{
  "norm": "rmsnorm",
  "rope_theta": 7210.0,
  "init_std_down": 0.0
}
Each number is 128 + 32 x the weight over its row's rms, rounded and kept within 0 to 255. Layers, rows and columns count from 0. Numbers have three digits each. The size before them is the row's rms in percent of the matrix's.

# down: layer 4 MLP down (transposed), 704x256, rms 0.144, rows 547-613, columns 192-255
# gate: layer 4 MLP gate, 704x256, rms 0.151, rows 548-614, columns 192-255
# up: layer 4 MLP up, 704x256, rms 0.15, rows 548-613, columns 192-255
down547 100:130122123180121060078152043178141140095134164128131114135147146127145146098142072181174144116171131078119156102123113154124114094148116119129188162160098168136161111186135110145116115098098063
gate548 098:156150107120116050122120198070168169099181149158080152163115143112131142155082136100148116110117176076114124145138104107133092130151235127117137153134195142191132120088156172174122074109093172
up548 096:131144146094138145112129087140144087117150085115140115187157124158160116109178110164148132154149078111145110091172159164099165076104063156153141091127099083172080124126143146079128148200148155
down548 098:164124120120104148090109077128088109163153112133156207109088141114127111125150076078103111130119142080100112120139183154097136209139140100111133200121183168165128129064099120132122063192173128
gate549 100:148169118182159140146126110127145183111139160100122115090106131108107093154102116160156176139120122148142113090110221101082119112085092210137149110095133169179154089094133134138176189126093130
up549 093:103176107195125120078079150071118152129120072112148138102131117117090071120104107135108089139082149088146122070174118115132133178081164154132137134128129143168104086126138147095138121148142114
down549 099:157095132089093102074142116119153125103162059096151170177134120165085138119139143084129146112090116137113116108188098120169120090110127040109089104127115142073130152162133154092111145149101145
gate550 110:148092159097145144049081162110173109172164196085138150159124117106179122101179043104097170154081115130162130096121096177138098157149122188134104137156121120095105160115161100102158119100127112
up550 108:100119158134094143114121135164196117156120096127186122163140187126145110141142118151120119141133142115178189125168122131188084140102147097080142138060011099126152161109128099144131143095121087
down550 109:138133122120145072105150103131162115160060124092158113119182115099118122140125162106174115177049163124203151138161093125151104087123166049110150121160149093074117116147093121122131178081134134
gate551 089:141136156135083111122097150093122141111165159099131105089165108120102177172091137111130109041097153146085125176117125112106151092114154109172081163114091086155134144120149170141113166122145184
up551 096:126124130147085113134126173173127109122134110152085182139123092128107141174120093164153131092154119119085163112060102126151108149184125158166099137127143142185100086112151087162124155130104201
down551 099:094121139081167150187158124143153093168154079143114098127048107071134087176157127074113119162162085099145103073107132104130112127175117046155112163108120160135150128114115113145184105137104132
gate552 097:121095168037135095075121114146164163113100091154146100108116122181147137170081129159135146125100135119131106083090073160160126129081138125083143135117088167136151130143135087139069179120115089
up552 103:161176107121196105116132125076151138130157189124094168165139152152148136126208130092188107172168073080139158121129096198173156126023159152092165139108141136131172129104141132149099155133085180
down552 094:119112160109075170100160123170149136119121116103161099125105101111104131142092136176121143146055158118126130172134122105089105088156118026080067183142134128149114110111066156129152042125127091
gate553 096:131085098161172113155084104154151150186142119130112191160132147136152082107079148150116097088121125186110096161124161116129142191169106129106167150116126181185141120136099074089106164094118088
up553 095:104098125098117160120135105152123064134141165128137133109163184132105143164139139124083145107094137121193116146193075096059163064159128127139088140156071120165134084120112130142126135101111086
down553 096:167178155187143126130147114108136113122093191145086189116113126135085094114167149043112136108072132120123147109099104106147124092086131090117118122124160195128105089161102139046124112077119151
gate554 098:137098098098123220158137124052127139070136119144120061143132146147153159172125115123149128148124168104101132152131118111108147159106131118095180128168133101144151181120108169155114163117161179
up554 099:168092100176118076116114083148155106115109123159132110139131162205176110098086141102141152175093118143104128122167178071134100079110096113108147147138105161168135135161118129132138146204128110
down554 103:133145148162126071146143144139153116155122162120123149073135121088140124126093114134132207117211138117067131184127096133095079160154172216105123126094116103126126133089098077143141141177119110
gate555 099:132174103103132138053156134093171111142127159113105112158131110150112126089076137148120135102128085138107139075158160129108125123094201098095086151147141136134221089086156114147111132113110181
up555 106:132114182100121088151092175178091142159137120166134203079150068101148126137101161113155075184096090148160116089162121104116099154092120144128150094109139196159140118161173098085127136098151116
down555 103:120089115145110133111155090139165104121144133151087107089068104145118161135154078120167162121140101177124158092085109154156111122176108066102133089126109127191096151093150106148123055188144130
gate556 094:140114130069134154057082145124152191142138194164136107135062155105155112117092096135187153087104105159135111147087145176084119112106149063164134087115119149110121130156151195120151186082214151
up556 092:147122049149132104103085131099119125158055110178141089138098112129107205117089106059137164112130150104144086122093105115184116130103151126165071163125091098130135122114099111179101156082156094
down556 094:115164092096134116071121092107096079157114114094178169154163112127128155129134142087138092108119122158178105077108153151118048097132127099144089143120154170158180089151101101136102142118114127
gate557 104:083197127170080121088152138148106097074134085106129189070115076104157130106142142134146125114113165115155155106164159175140146191114161120139135121121178112113117134128147136085078092090127103
up557 100:158143151162078094132141101134160134103107095142130133165157075067089105072098126161150172127068125129124108071146162101072063117162139133170155091181167146095115094144161147143125106120144160
down557 090:155070139124102149184170130185161114139157122128141081165160139105172080141170135157132063165144084170137121123098173151172138109158129153116057138165054100171112152167122068137123170124157122
gate558 098:100088096096137147088122086132149139127075149084144128123161114153153080168147147098149106152125128097137090097122151113169101105126120053116065144149150171086137078106081173082086142074125119
up558 099:092106118095127119125126155128135143104161147200133119126091090113111094164088162119114081129116073119151032172145098092103128067111167142083106121080068172089150179098109097087102130112094119
down558 099:172135120164128118135129145133106170130092093161106117138123115075140153093174167096133083149119117156066146152128069127110142100058084137153140109167104111143108174163090043088147127111110096
gate559 105:167153166115116132109129140141146113171113108134122191104132176115101105075132125165113113169158118113144144092111148156088104127101087125055196145173116127079107091197098086137124091112128123
up559 102:150117091157132133135137065089098078130094136133115183099150145108096170080108124109110130146140091116140198111159109112134083089147146159194167135127073130130180119149162080102126170093104081
down559 098:146115210167161145076150106135217156123173091109131138166117141152069118075139139114142178162143122131128105147167117106157153079125157113105099122116150160127139061113134113120102158204138127
gate560 101:101153094079083128131107165140151156157164122109117149161107114129096114084129105137111180213168113083136154163143172131152100135150156169103154161131151074140135119109175064142108070076151137
up560 102:200090125102135130137110121166122036162154165069178152048063195073150129101141126125102130116165170157101132129152085072108105124042132117131117136136128170109080071123096142152150098101090179
down560 097:129138095128117125112167095152077175125115075123120179066127115120131088136150169071127091190129157124113120124142164117184128082106092049201149126103128139135101101109106131142088129135094106
gate561 091:117107123163128092145148166161160113130145103120142105094162064134095092130141109135086112111108105200149120119137105091148106171161141090143129105126118135081129175104082104114117091153033099
up561 101:131120114151159123066175141102105183129083171179084113096150090139129094136117212157166134139159104177128114148155100073181187139158158102130119145113076164081171139101155162117099107109121054
down561 097:140062162125120085172115136086165120147167135164101082131163072130097121162156162219163114153108139213099127167165088087168152185099136156079116122137089136173150149145169189137072130125142131
gate562 099:122154150133115146141141158128150094150158106139141105055199111088121106135155187158164064138150079106091130136167089102152121135131093113103132132195086162179167169105164206101153144122129113
up562 099:131135142172130147128096154113124207110103092150118146101146184108129123088147084090140116089117131155127170097102174129124174099105155091154146100129140171119082119098200154116144075061121189
down562 096:108145124156145163150107127080127116120148167144125226152092085156086075139157082154126147108170148129137144118160081114083154168128168128155108153109099133111112099129160147129069198166147107
gate563 096:159143122142088149144134193093199142138132138124082202084157120160147085137112175090164105140073115076143065105088088105170115098141132097141120100132139172126064120160091055088175082121116123
up563 095:076143154114070128171122122092163095060186094166153094114103110138139164156097196164127079125108112094123146116109112126133100127112115064141098083119107086136197105105116143060129132108153144
down563 098:121119149085129092134057122084093095158186096171168094092142140194169103111137136150120119161100127157128138134107149120105113101129079150104127161099118090116147182126134076093138113131151106
gate564 102:160069143188133198092091184063119108117135112110194155137095125128159131115126094127149078090146148125124192111118139126118124112045153118093166067091166152159148122102102117154123108119120141
up564 103:134141155191168163145151156107153171094114108108135107148136175100121107088117125146071135151179113121103170074157094087072095173138152081099169145086141078138168111116113128148129156099096083
down564 103:106135150106143149129119186092087099115183101167114144092111103143129091103050127128141084167175118137114022105137149131155212134056096138097115099140106146136142137128163126127141129069143081
gate565 095:160128186114128133155149125133059063161121150107152115121115102144144085098126082103112158123150125165129044122161114099117125103110148145149110104172181125137171127066100167177178148086122134
up565 093:138119102114088079151185117140076103093110155096115149140132175156090103113121081124042097158148183124131094126163070071068144128183149197203050092145145106142117132104117181058146148082124101
down565 096:097122129140129118141171142081099118163142115159205135152161124144159128115146123119177155137166115202176202072149054091106131135076161091143162175131117090149127105073092106110083149134116162
gate566 099:134101099165123099148141115069094145192041089118102130144130100045156132142122104116142081133100156155097081084122114089191128142163094167124051183099136147174075166087109118143130181120129124
up566 100:191147136107198118080159132174127124131096164153209124130119121097076138113204066152080060130115108145114121122102153094179133094110147148138127087140119121108206132128145106099131050091126040
down566 102:122163154116174116151177090163114106136119093128125082092144124151180146136199096078173123173136129134094080137145124129098162145126088108192184129115172128104156150122169148128148138067117103
gate567 103:141159135121086155141085156137060116096112133119138114144119115140178128117126160113075209153126104166061153140149216135155161129130102120134080143155092145191157119100127123173106100137078142
up567 105:143116080109122123138173121121125124165134146147171195172127119099148098190065129184125105108115146095187176155097071142164145174142129098103173139094141149143160086157140079095150193108146151
down567 108:131078183093107085062119136156119127187121140102113132122148154172150080104121069156136132100174106045144138152107090165126139105165157119138094122114170129147183127125159105104088139151128151
gate568 099:119178145147055143085114091085189140122114096169082144121114159089068131169109092081136155123095105084120149133114144136133163111146172137103167097142123155127144107059123145118103167108166119
up568 097:162121109112125131148106122153166142177152122115128151161128129076184134218135120128155132171159179128094140123169087135091084160152140100089101122148090117150110133135067113117175100138188082
down568 098:108176147126076123087153135140121093098161114167121143062126157109166140143147165142116080102124162144148139074148105111094109122121110164098081071154150175142102098108078160146167107087087143
gate569 098:186100181100176195097120141171121177142148144153109129156078066124100138128107066100086145138119104121173134121076120127078189120145132141142086177092122174159110152067173142180108118125140129
up569 102:141146054116105164165096096122165088159200121137155168191148104124147097139097090101203138147172134152158116103146123130082113119148125131123158195157125148103137108145122122169138134131096146
down569 102:171122162121123135137041088125135140168164111181125158142180158165150181141099087196128129112087187144132098097120162140081103170111154160114149167168183072123105176163086147108151145091111117
gate570 101:157148157125052113117092094117171079147089121117171153142118079147119164164083150093126159099118188174152114217129130113037091118116110139130131157127160135132157182126112124118104052114151183
up570 092:116111116104156130105143127112156093115144195100112131141097145117108092135134167070192140152122034155151092097122110161169141078114153135121174107115135180130124107145052109112160158094127113
down570 096:104094136098179122117093075043133155114126140089189109115135137106122162151163126118078131146151089087139122126124103166111088140108124152093128107132157161070130140077123116073121118081146133
gate571 101:147116097115142147142116143105169067173065127095142069118138162133146086141098126167161150153120157178153092096165100145118198155151133101093128131114067141074104105158147134134116171120099129
up571 102:085169150078106137136117115128126119120196083102132153087139087128157131094114127112127187167143139119108137129108112101123169139145137119125119090159141122158124079131128128187130089123153099
down571 100:147132115160087141162167227169135112115087151167128125100091115119080087190136106165202135137167100126174104163189167139089115158128072133190147096122144077118130108152210158151179091159084109
gate572 109:087125134070120148112127110140066121172159138137143171148119091136146141091141119106124165119089158187132133133098153086165147158119073106105147122198159113195151142095123149098113150074124163
up572 096:038115105151105133155093119122121111032097160108134124142109088143157166115129153061162153161061101055095143089171149140102135143133096121129151111148098109129127152086134178107180109161076147
down572 104:175101120121085137176170179143079104132097124117083144152178132160083064093135153198127125127105133107148126089150138072069088103094102109166121097147153139118102171160157155153100124090146073
gate573 109:170163145193155117091112127126163096117187152105129142168117123155105143109109130186096106155173113166066181117147119150083202123123161165136168153149149129070167156125139170147116134152139060
up573 101:120110136100165122090178132094111109104118154192172157132151185096167125113193119118069151140150138138136110128168151126163148122102078075135090147102162103100157123121148093132110111157140148
down573 103:140163189186152162103115156155130140132115108121139174124103146151100104120085139183042101093111154126135116115110159156108121124137175184166151105100138075111218126143130130186144157174187122
gate574 100:146100162176100122113123147161109083109128133171156183060131141108090082121112186167141132107088109170118127080151106193124155149097159115145166190100161108160143123106109066167085091089107118
up574 107:146110160153109095134138084150127110124093143122191197082133108193085118124078060191122126155127118145092147110059095101095108089132129148141157126089117091113135176152156166100155121140169136
down574 103:117123119165130113118205121130187079097100165077136138117109128110157130166119116184149112107142123140117128184113153102106103172150127124149150139137154145167166151102142096161165107112050119
gate575 098:159073158124140123129070180064104077149102137128130094092140201166136142121129106112106052195086151096138073207140114147099111139132188130145082095143142158158142162107060118133134134119197198
up575 103:085120117125152180118121104093096172082105136073091127096162112094133064083119055177132096089152108116130162130098156174118118160179162157109130136105137124117098107133137134151138098127111126
down575 107:075114120061138151147105125166094149111123125145178053175121116141114107092086177095173115124083110153158112101133179143153114158105140155136148090093058108099138119065176138120099139150123183
gate576 100:148151147139121058168169111108095183098109067143069135135118115134122110118122126177095131165107153156135121094115108113101113127133098152131099099094156095158180154108149135106106088163105126
up576 101:083194131079163123183151152162119110148158120147093112187086104165137134152148133092083112087097161128193228112125178126097148142087164095132133111123083188152143119130099115137125138142119120
down576 099:111131174069140138143134146150124132148123143145129119107128176079103144078105125128118101111146105122111129122130130140140130169130129117106134150153165101194133012131151125115106099160102091
gate577 096:179174142152097051140114156119179144174146130132141135144178181063180140118078169137168126123097092114132117170184166120147144134112161139150121204121058169113121140135146107171131178155113144
up577 095:140191194098200108106092121073117133090122135106105121114095148136197110185139086137097117143143150116144133116147079133150100117105132082136115110136137081133192111083157048145135143151162095
down577 097:139115141139112144148099127123178080147095144113133212125164116093136136191104112103103090089145199059146096107125136064093139143080105134150124194137144093088167141164065103174158206089159152
gate578 104:154100152124154153127113087132118136125161048121120060136124120160062144097113144160147165170172114212186182128118147165123097088137154159144139152120131061090153096093148169147092169143168081
up578 100:105175119145091060104097146145133143179089175143152125095120177204074133075146133139192158159138137150167121129071091168084078131121160181158151147160069109107058060103143163190143130106105113
down578 106:087130167136097108167112084150152075193068150171176077128112116169135172105107159126113108137140149144178154093049162095119086155127142209137128125153138071149102118149126145117166163141099158
gate579 105:095145142151196175155168129111212118113168157140133120131073105149159127124115127144118113160099114152132136044099163118136120166143109142097103100085095129067143102099148126157146124114135090
up579 098:144128111118114137140194079127189097100117107114127093112108177072155125158141179122135128079151146126164129142102142167162131114133168156171115108115110148178121127081113152123168138120184088
down579 102:163107161128132133133111097140130103141090172187109122193145090125100082123110178077106089148110084144126170065122129154226144165117149157165121125125112149152066112125161143127156081078129069
gate580 103:169149145122158133112046125193131140135143098042176161128142155198132077132030189164080117153127163129160107123139127129154114063126138122184136150121141149151164127152149128131125116110162094
up580 101:112231143099148076179073121121060149146095101121155109086161075188121114123125187114099163165130158128156111146136139055189136127096145152092166130139161168151137152107160083129104088086087130
down580 102:166084131117122165102110098165157149071131172109115121152084100122154112214186132075130099156125147067106132112113112145071163130097132188146094160163123142164087120179174111164121119136096141
gate581 094:147148083159067180134117115172115136082145199133103116141092154144113166105098181119116142125121107115115161063118151054154188074146105113044087124099156158148089110142129164183143154179168045
up581 098:161147098141141151137184183111142186069134098150103110166138129050106115109121097124154103111066159203131175159048147148149098087132145096143059140155143080163167120128142164132142133121184160
down581 104:141101160107118159123095192127098113133183125069113149147129169195108161086159103154127102140151083199141130105147162132137119180119116076126132133150111101136114132090109122152117100112095101
gate582 097:137120134068105091135156155083170174162166112106199105117185148064167112119144133133172124181055160107135134082149140171084120122137177144132129098116115093126102070058116142156087107136116201
up582 099:143150133141101111098119130074084117096160150170176130106069136156101115124150152080070126145141146102130154141136119155125163089115118167171113184178161143099135218136155111200120138110187152
down582 103:149132128088156169160083117105086136097147103125160123171135128083139133084165159160162114165102100134154058138082116143171118169152134129150121222080141122124102138119106137107134151120080149
gate583 104:161173183069119144109108179130133126139121161104111115116174127137093121143166138115157103083088116126104054112115115103114160116147152094145113077132134127177150102121100122105053114150143095
up583 103:185108102102118119118159143121143075118099135069145141183118221138109159098121151140138114168148098074149141157097146139102171122095108153138133181206098136223132154093141168107097110097121157
down583 106:176169156106129133117101104104157100202124154138174185134134101112122134146109112075111138153166160121104095151117170154193147152108106177123137104099115091123127127142199122102087118121146152
gate584 106:142181118144075144165084134137070115072117145084146176072085147091212172135082138144091133124108139144198109162102128073092176168154129148095128077138147184143103124120071101135049143140094079
up584 110:153143120093118150058125173082128137158122128140130079113112142115159158133106114145116144087063154113166119072147172131091137169137123109132106137089087153098152143112147140125075093134111118
down584 106:168172119104084149049142182150104124108137153118183173148101061095090171169155136100112149105115184155137104124125105074116112120135157179097144096112182120166136163083159088133111164193062129
gate585 104:128172095201135173151121102060098106090149121130148099161078065148138193142147092106159149114105186151084167098160135148149133159095053140135123148168100181132136130108143154108114129137164169
up585 109:186123094148194129084135103089131108191089127120085136152135112153135143108128131136140078142127096087166102151073167110129137117138106128169182149119098107120148185132043137139092102127135102
down585 105:110123088147118174115154135095153100118110114179115127093094126136132115174056141093148145030079144109157082169132143153204061100173156082098061132113094123117100144155176089157137116109125174
gate586 096:205108108080168083171050109172111179201114184071145111101073142134144118119138156146175086171181149106099164114110141125141156130131132081145080104129131108135165129089101129120115154110099179
up586 101:168135135113160120162149098092133116147111132122072042136176198112149182163162093122139079142181168177119174123128170076158162139082105159068139155066118114148137100078121102093219181073126105
down586 100:136141152128089150126199121173124185148120136113135146150095119123138146137120120186159182104138103173131150109200152139160108097124119089167202113138179138143149104129156052138091132173154143
gate587 101:109151158074176110135125132148129178123221161076062186143106094197080131124134111134110148135133160132156135114130163151201121102110095147132149172148081149192063066080148133102153111147119130
up587 102:159123112093099093146149095117151076209155166163097123125114109139150107107107115157069091119133163117173088043205158155145082106131109127142180133137126166117159100145059085180167134090145106
down587 100:113138124153102156061130143124127111091156151100128145115142068147094128160095144148108090157098185204122081132152135106176110127122100199068121072134183127130086129125149161108136173133161047
gate588 098:143142133125168133111130093166141104087112145169102132140134107059077163148126086154119165131168073140115137154127107158108128145158159101143167121124131105174164134156130143108137114156154096
up588 096:212137153106136162118145180099154100135090164117141166092127118096124113110195151109140074114235154118092080193161105108201108139079086089092097176114122058193169144144099121130135118134138073
down588 095:122139123103149143122073159081124190166186145128094154101131133123116139116126143140100130095123157119174113120164147125183140144073138149126099110168137118091200163157113124124094104085164115
gate589 105:120145160143095176135080141179186138165106169133131135169157161109123160087052067068141088093127136169067113086108122195156147194117117104096143139115098142144147104134091156121118123132140080
up589 102:091109138126104145096117133164158092130108104143179142109126105099156117226107088124151108115095131148145159227139088113131114166174125125192156097132139138124144115122140113107194098122112117
down589 098:124141178150105061143091122144104065151092184145151124108096067153107131116094145172105133135093101137135149128111118128170088149156162126135129131151119109101161125152075082135111057162113142
gate590 102:132185148139122099083112133080120073126086115116071101153114086123153083135138095116097095161119138106163092140132128052095126172174146043100118130088146121172165104140115076132102193149126156
up590 097:082158095157098137163061152154148059141175098153152117110176169127123164105145143130124069178135125161137129125118123138111144184143061148168149112138129086161169134126099123178135166087133119
down590 101:174117181197164091120102107167140117131189149142174171149120135149137121088106183153166151081144133155142135099133142182092141161164160155174116118151213107148109104105133132100141161106116111
gate591 093:158212177108141098130133117133144150123181093147166102106143169061093150117172126160125124101187197151146090134105204152149113115168090084116135123100108122163121111167088132130126137185133174
up591 093:124175134109108141103139120163103099165080137175143142128132145187142098110120104118113074102113160093112154153119071110068095172092139041069114170127124158132154098101153134132118078146118160
down591 091:068230105135137146100136076114166165135117118113141160147171079099142154091150156093190175149100114075073089176133202179174148157126169105139144097088080105148114083070093161164144147072158164
gate592 097:171180132138112071105145132107126165056163108079171144165116084162057125108108128135144140114062155119111160120172164171080140135123104051181151153109107107153174084061139152102109147090145071
up592 099:090119168155121135101126105157159175143096169105154147160097140140075129131124099151081162116089162136087145080124139093104088142085138100103097185132146154169075146176142109184137060134137079
down592 103:127152165064186113091081140143126166114196138146200136146118121154123163107132175153104164109124115161121148074192133096120125104075173172151139136122172120138175106137093109102078129066138070
gate593 096:184081066123126091127094159061076099162134130100154149171102109141159105182067083132117110141072081115210146113131124115130106126094138104091162100157154110151173082127143121096076125136137180
up593 099:094135103141121098104136113132169142086110125184129140165049112164139172114161174168198132162114116103102109165156118074150114164077135103149108158085088137129147177151128171150150127055082099
down593 099:107063161142209139130130110087149151140145061166111108109188166137079130087126060109167074126140120097088149113097059105136117190136146182156141117158113144121131170092069116157075134075094145
gate594 092:126127121196138120162156163125180154155142104111149149106121136145193142128138182108158087141098152103087098108186110136095063126126133101105131166146123132096094166148154062117115175152115062
up594 094:088122139139118141206113148122158123111172140138130099124147145097105142123125109116135145097144102129135141099138054150133094130170183081146178078062120107147133140140114145091196132111153104
down594 098:133113146152095125110154129128143111115048119186167166169114185136161169131104117018134104093103133105092144095113115109039099144144134174144104183131114134086123163145143076151161188066138091
gate595 098:144191216090110109186103144127048144160144148096159136060150133117135126087123147137118121168111110144127093147140126105118163137131141159100097177118054136094068106053093133059121117090162130
up595 097:159110113105097132077176147127164096119114173084088146108111123198136134095131160133125132111122113137057131159121170075090141126129132082077158133152215156116087131140061097158142139130104152
down595 100:130111128140153174140151175095089082098170094097150130134141073090139123183154158179138135088101131091118129163069111118182196134079197107115134135113088190145177098167090113092069126195160160
gate596 102:117224135091166130097133122099102179103121095094144135092132052104146110117087090137162164113082143117102084157208172111111135153139090177118164165150181168179088139097089174087131123129126125
up596 099:185180178124130155103111072148156144176150144076133161132150137146139153210165103140137102137050097073118120127170143137111136109124158140170154130108060111118094120161128144151166175151124115
down596 099:108070137148074123100108139103137097127143130118188098103083073138146168127117135142128126137125143054143143122164111131082101105147138086100092093151143099153138103119128130134065207137106098
gate597 103:120143141128105138192109146112150133139124149126107119140132148171107120124126159101118092123092087123059121160140187056083167162087175172186094096126169157201185132136128154140113106150171155
up597 099:082108182057148163141118097158125147109130090115156084147123122174132181148143114106119137147150063191152093159102143116166120138104108102120133125158140099181122121141138122150109126123144172
down597 095:119146172131094138141120141115130139143078078113098093136137123133106118114097102081118106197068134127115099118105125138137149079117168197115050153042095134124142111119102150150156082117255152
gate598 099:144143104100126163223136157163094120126145086113089113145149121163099154106097148071101155125134087135143162150120082087116124089169185127152081143146146169103141147146098074100114097167169187
up598 098:133129071152160097093161103170150111169101080115071094146114146115091116119094122118116109147149162157116127177174152122117109098101114142068125056113169123079123122091100109134157177148062160
down598 099:172103195178124161087105108139113076121118172083202148113184141110112163133172129092163099169125107115159106105130116095154164202118180239105190130117094155145122114123101123125124172141131122
gate599 103:133154096093067137094086087079173123133162167135120117140131105157127168224125130141136145097114102116091118114075115136122156109153163082099168193075155096134076086162106146156098179154085116
up599 101:098115077163104106143121120138160128174140080134116134174078124171099126177075160089152112126129150117082116134145069090103094074117150147063156075097131133120130153130126143139122148163117107
down599 101:079136165181190101130191131133191170126125122170103106122147187098137153130100068158174149111130106095165140109124156132185137124128116154209181119171121103056155170163144104131143145165078124
gate600 096:162068215144161220173149134082104106100121152089133074138099163209154187104161119130107174153106101099121127139129112102134162096096126165117094125111155146206118082120103135144123157124097088
up600 100:123131133114126118123144141142152166121150167179166131122136104144120150096148147102070133139127169192122146110127123168122140165096132072126146109127134156093118069117139173076111126099140157
down600 104:138124102088141127162138102157115157192183172113150161078113137141104136149094200080109090078141142084117142120136080119074168159157104078139141113113160121118196138080140140108110110106085169
gate601 099:123100101123160115169132172145151166178134092233133119111103110142094146151143117142143112162115112149088112137101153175135131120172113150118121083141118137076135093172110165133133154150091138
up601 104:170116161150131170135057149086127080116136175129151144180125125065105119132121176041121108141081162135115140145070097109143120104124130189137137136141120107111094130149096153133079137062101117
down601 098:084122131119141155101125197117105192118150095053099173101085147113115120138164112123039144184140120161149086114103171123143106128117139164129112135110106087079165101120118187140194177128073135
gate602 091:107130116143073139115067090101210141116194115111147073113118132163135079083082147101097042090168186140151113120148120167111174084106121079120125103071144099137153108169123128115149122156086166
up602 096:099118167111109149090125064165145102158177136127111147104141176100143093126071118109059113102104119156124155122144049126100147098192093106114176114052122081089138135130110130102140111134196143
down602 099:128092173162143100137110101150146129111139141127065116112102078149122089085083141000141107194123142190160157128161165117152088108132140158115101085152106125151111188087141149148113138094193147
gate603 105:083159149114170164137147144144169158071116137087170144110130130151123119144202160114133166110103155180113135133175167132061144128101157091167170129147184131105134100129130151142159125122178142
up603 101:138100088044114144151132136159077179176107121135106119117161142152145131176136089182138080040091098142151111083098129186075112178152130110079120145150170134105083127130148153112138161145100114
down603 104:140135129091101147173089110082133098124168146152117152124140113072100179114166149236163092140107185106116149127109133093088135162144145141087161137157095100107147168086152142084138116198075130
gate604 095:155111064101145121158129056140101131145175127120097095095176158118205111112157127188121178142163082111081118121094091110095106124131063159096120123117141120125129087120148175166155125126150154
up604 102:139157170114177120094119089105116154132090117096193150161057080121123105125099124089135130085186109130151114122155185089141147126124100144088119122082192113122136097123155159151162148131100166
down604 098:086194101147164127152115085136138080123140097128170124106080149144160094091145184083108142113116097137118084106073115140065137135166109148049087101112106184135052107149136151057161084124105137
gate605 102:173130127076157131103148076141125112120167109131108140112153191144074120117154059079129150120136080096100105095097115175103130157146186132113126136111155086075119113104155120178104121123060112
up605 103:114136174127135162062135119142118166094143102100079131119061118189177065131128140079115176128132114062121135155119166106143129116145132130097146157098170170166144142099124091153138077135165150
down605 099:123098064095139089086081106128108110133177157140128162118137149124086147177133122103137148152187185139101136125113110175129112083177138165170139094142096093119128042165139101149107150108093137
gate606 095:094132132170104090132185211109157094118065166123187118177150144126129074153122057193126186144122138135074082078131086119109079153095129096104093091085129121150148167128150132072100129124170134
up606 103:106098131164125162125102139148081170087148144099132125192144124109168129161171141078137122168101173175187137202113166113140109076126145122169117108163111094096088171136120100110126086117137131
down606 101:100121074115183155139103093146152144103100180133159174140100129123159137192164120125067168129120103160178126093125106140092093105134151121139137130169133118071162175122167136195157138158140139
gate607 101:198116130123076119140122178127162107090122116078140112142097043090140072114103122146085189137115148131134192127123101130174151151149193163078119160140081094101180212089094134188107160047141106
up607 102:139142134119115117076120149113186119162158117174164112167052075154084149121099158138080133120125144164120150128160153164109098101101089121151121135132144118129094079107185119145100153135082137
down607 103:088158142107072092176091145130117121133082175137113121133158141145122118109106033190162171094113153123127100113131094129111077106127138092188178128146117117144099136133114113177097115110148164
gate608 102:113159182091153134081146171085121158148068154173133076128152130132197100138082115094124135103062180179136114122069135166123102110123093150079144212127171146152144098114114082185088121128014113
up608 100:158144098098105082124095116089101156109109134137085170071078100129114113155131125143126172090111121071171108175119122092090101212107130122171072135125179075161087117151055115059127126102130106
down608 102:095157176158130120113155115129093107113084148158111092110199113161144103125083082117142111177188112129125081112175125176135134138160155122087115082162125081147100150130091079122105099121187111
gate609 100:165132136154137112106115055159148129217234134097117134172151180119157125124156048147157158079116119163133148146146127124142085147132087089069133097142111122167155095105101116107126108113138038
up609 105:120093090095152131132127139160153160079147106134087191160085146098125077149186109132114152119148143140121111078151161215147086159116109105153142204129115065135131110124089136134176129124113124
down609 099:119121119153091132087119142148121091152068129072136077101095082162092094154119087077161090119142138123121175167091154122113161123110139088082129051151144139135103083130131093064149095072099112
gate610 105:120097124134098084081164206120116103122108111202173124192111127164141138164060068134124107157155096176133087180126173092161087123159150127144073146120074154145190121132152126159060159120164106
up610 099:122115189075171142116114131101109111145159135099155137116165114127098176152126062151209119114079156113136150107131148133092162157185144147098159103129118014148151131154132169072108159136139093
down610 101:115126166191156151121123131098088122151143146146138134149165098162132173081132072101117063133099088102066132119102192186111104118134163183123087122142120135102100152124051138092093156114144094
gate611 099:118121148181139097148133112127156145146160120092231097078152085113131078125120123155133134159076171080118090132116076095063110122151122118174092137133160095072184173134110102133138140135107134
up611 103:139131097128150099120123152090133120131128108112131137207123126132154104158147117170087120098163136155109102170094152108072098136109165179178087167156175136080197124141084175123159118123145139
down611 100:098140120116160093164134151145140142090178126153061127148131120105152128128091072207127134070164161115164093123168144156187140114132126193094134171143128132136137109138146129141102149141122134
gate612 108:175135104099103171110142177095130129104147142162095128159111078090121133099155084111079131196131160168110083181103116134155143169056133101120133067081107130171159163126091110097087101119112115
up612 095:174164130125161161107106054089152151156153168118142140103163166176120140139122112113105110156138062104161171110147114058134157151144143083107136118091083156127121131143182105056176113079107169
down612 098:158243132186097165088176206097107139128089074094147140138174111106054134140129158160124176105158083106087120142154118139136108124141127142093118105147104121163175145137092125102108124118127186
gate613 101:164099164130168113149104115142133115178146129097166119138160112172099113114102092174135154135124115078090095143170141111143181108146168172155116154149131113149143176067081106104102144157093100
up613 095:145124081169117124130160098102184095141093174067156073110147065104113107167126096131159148137113136112096114165144127116143161151133132104151081144133149101155113138165102112133086100116085144
down613 097:084142100095184102131108087168088129123141109137090109110092077105109118117140200167114164146201112117117093136119123135149087163181117084075176105085116162112141133069146143093137101144156092
gate614 097:082113116136117096183135160119159091120141170076207093130142066135132076064158052170144118134123136143125079131129111046088162100172125171150120117111107150098124090131087130155098153122148131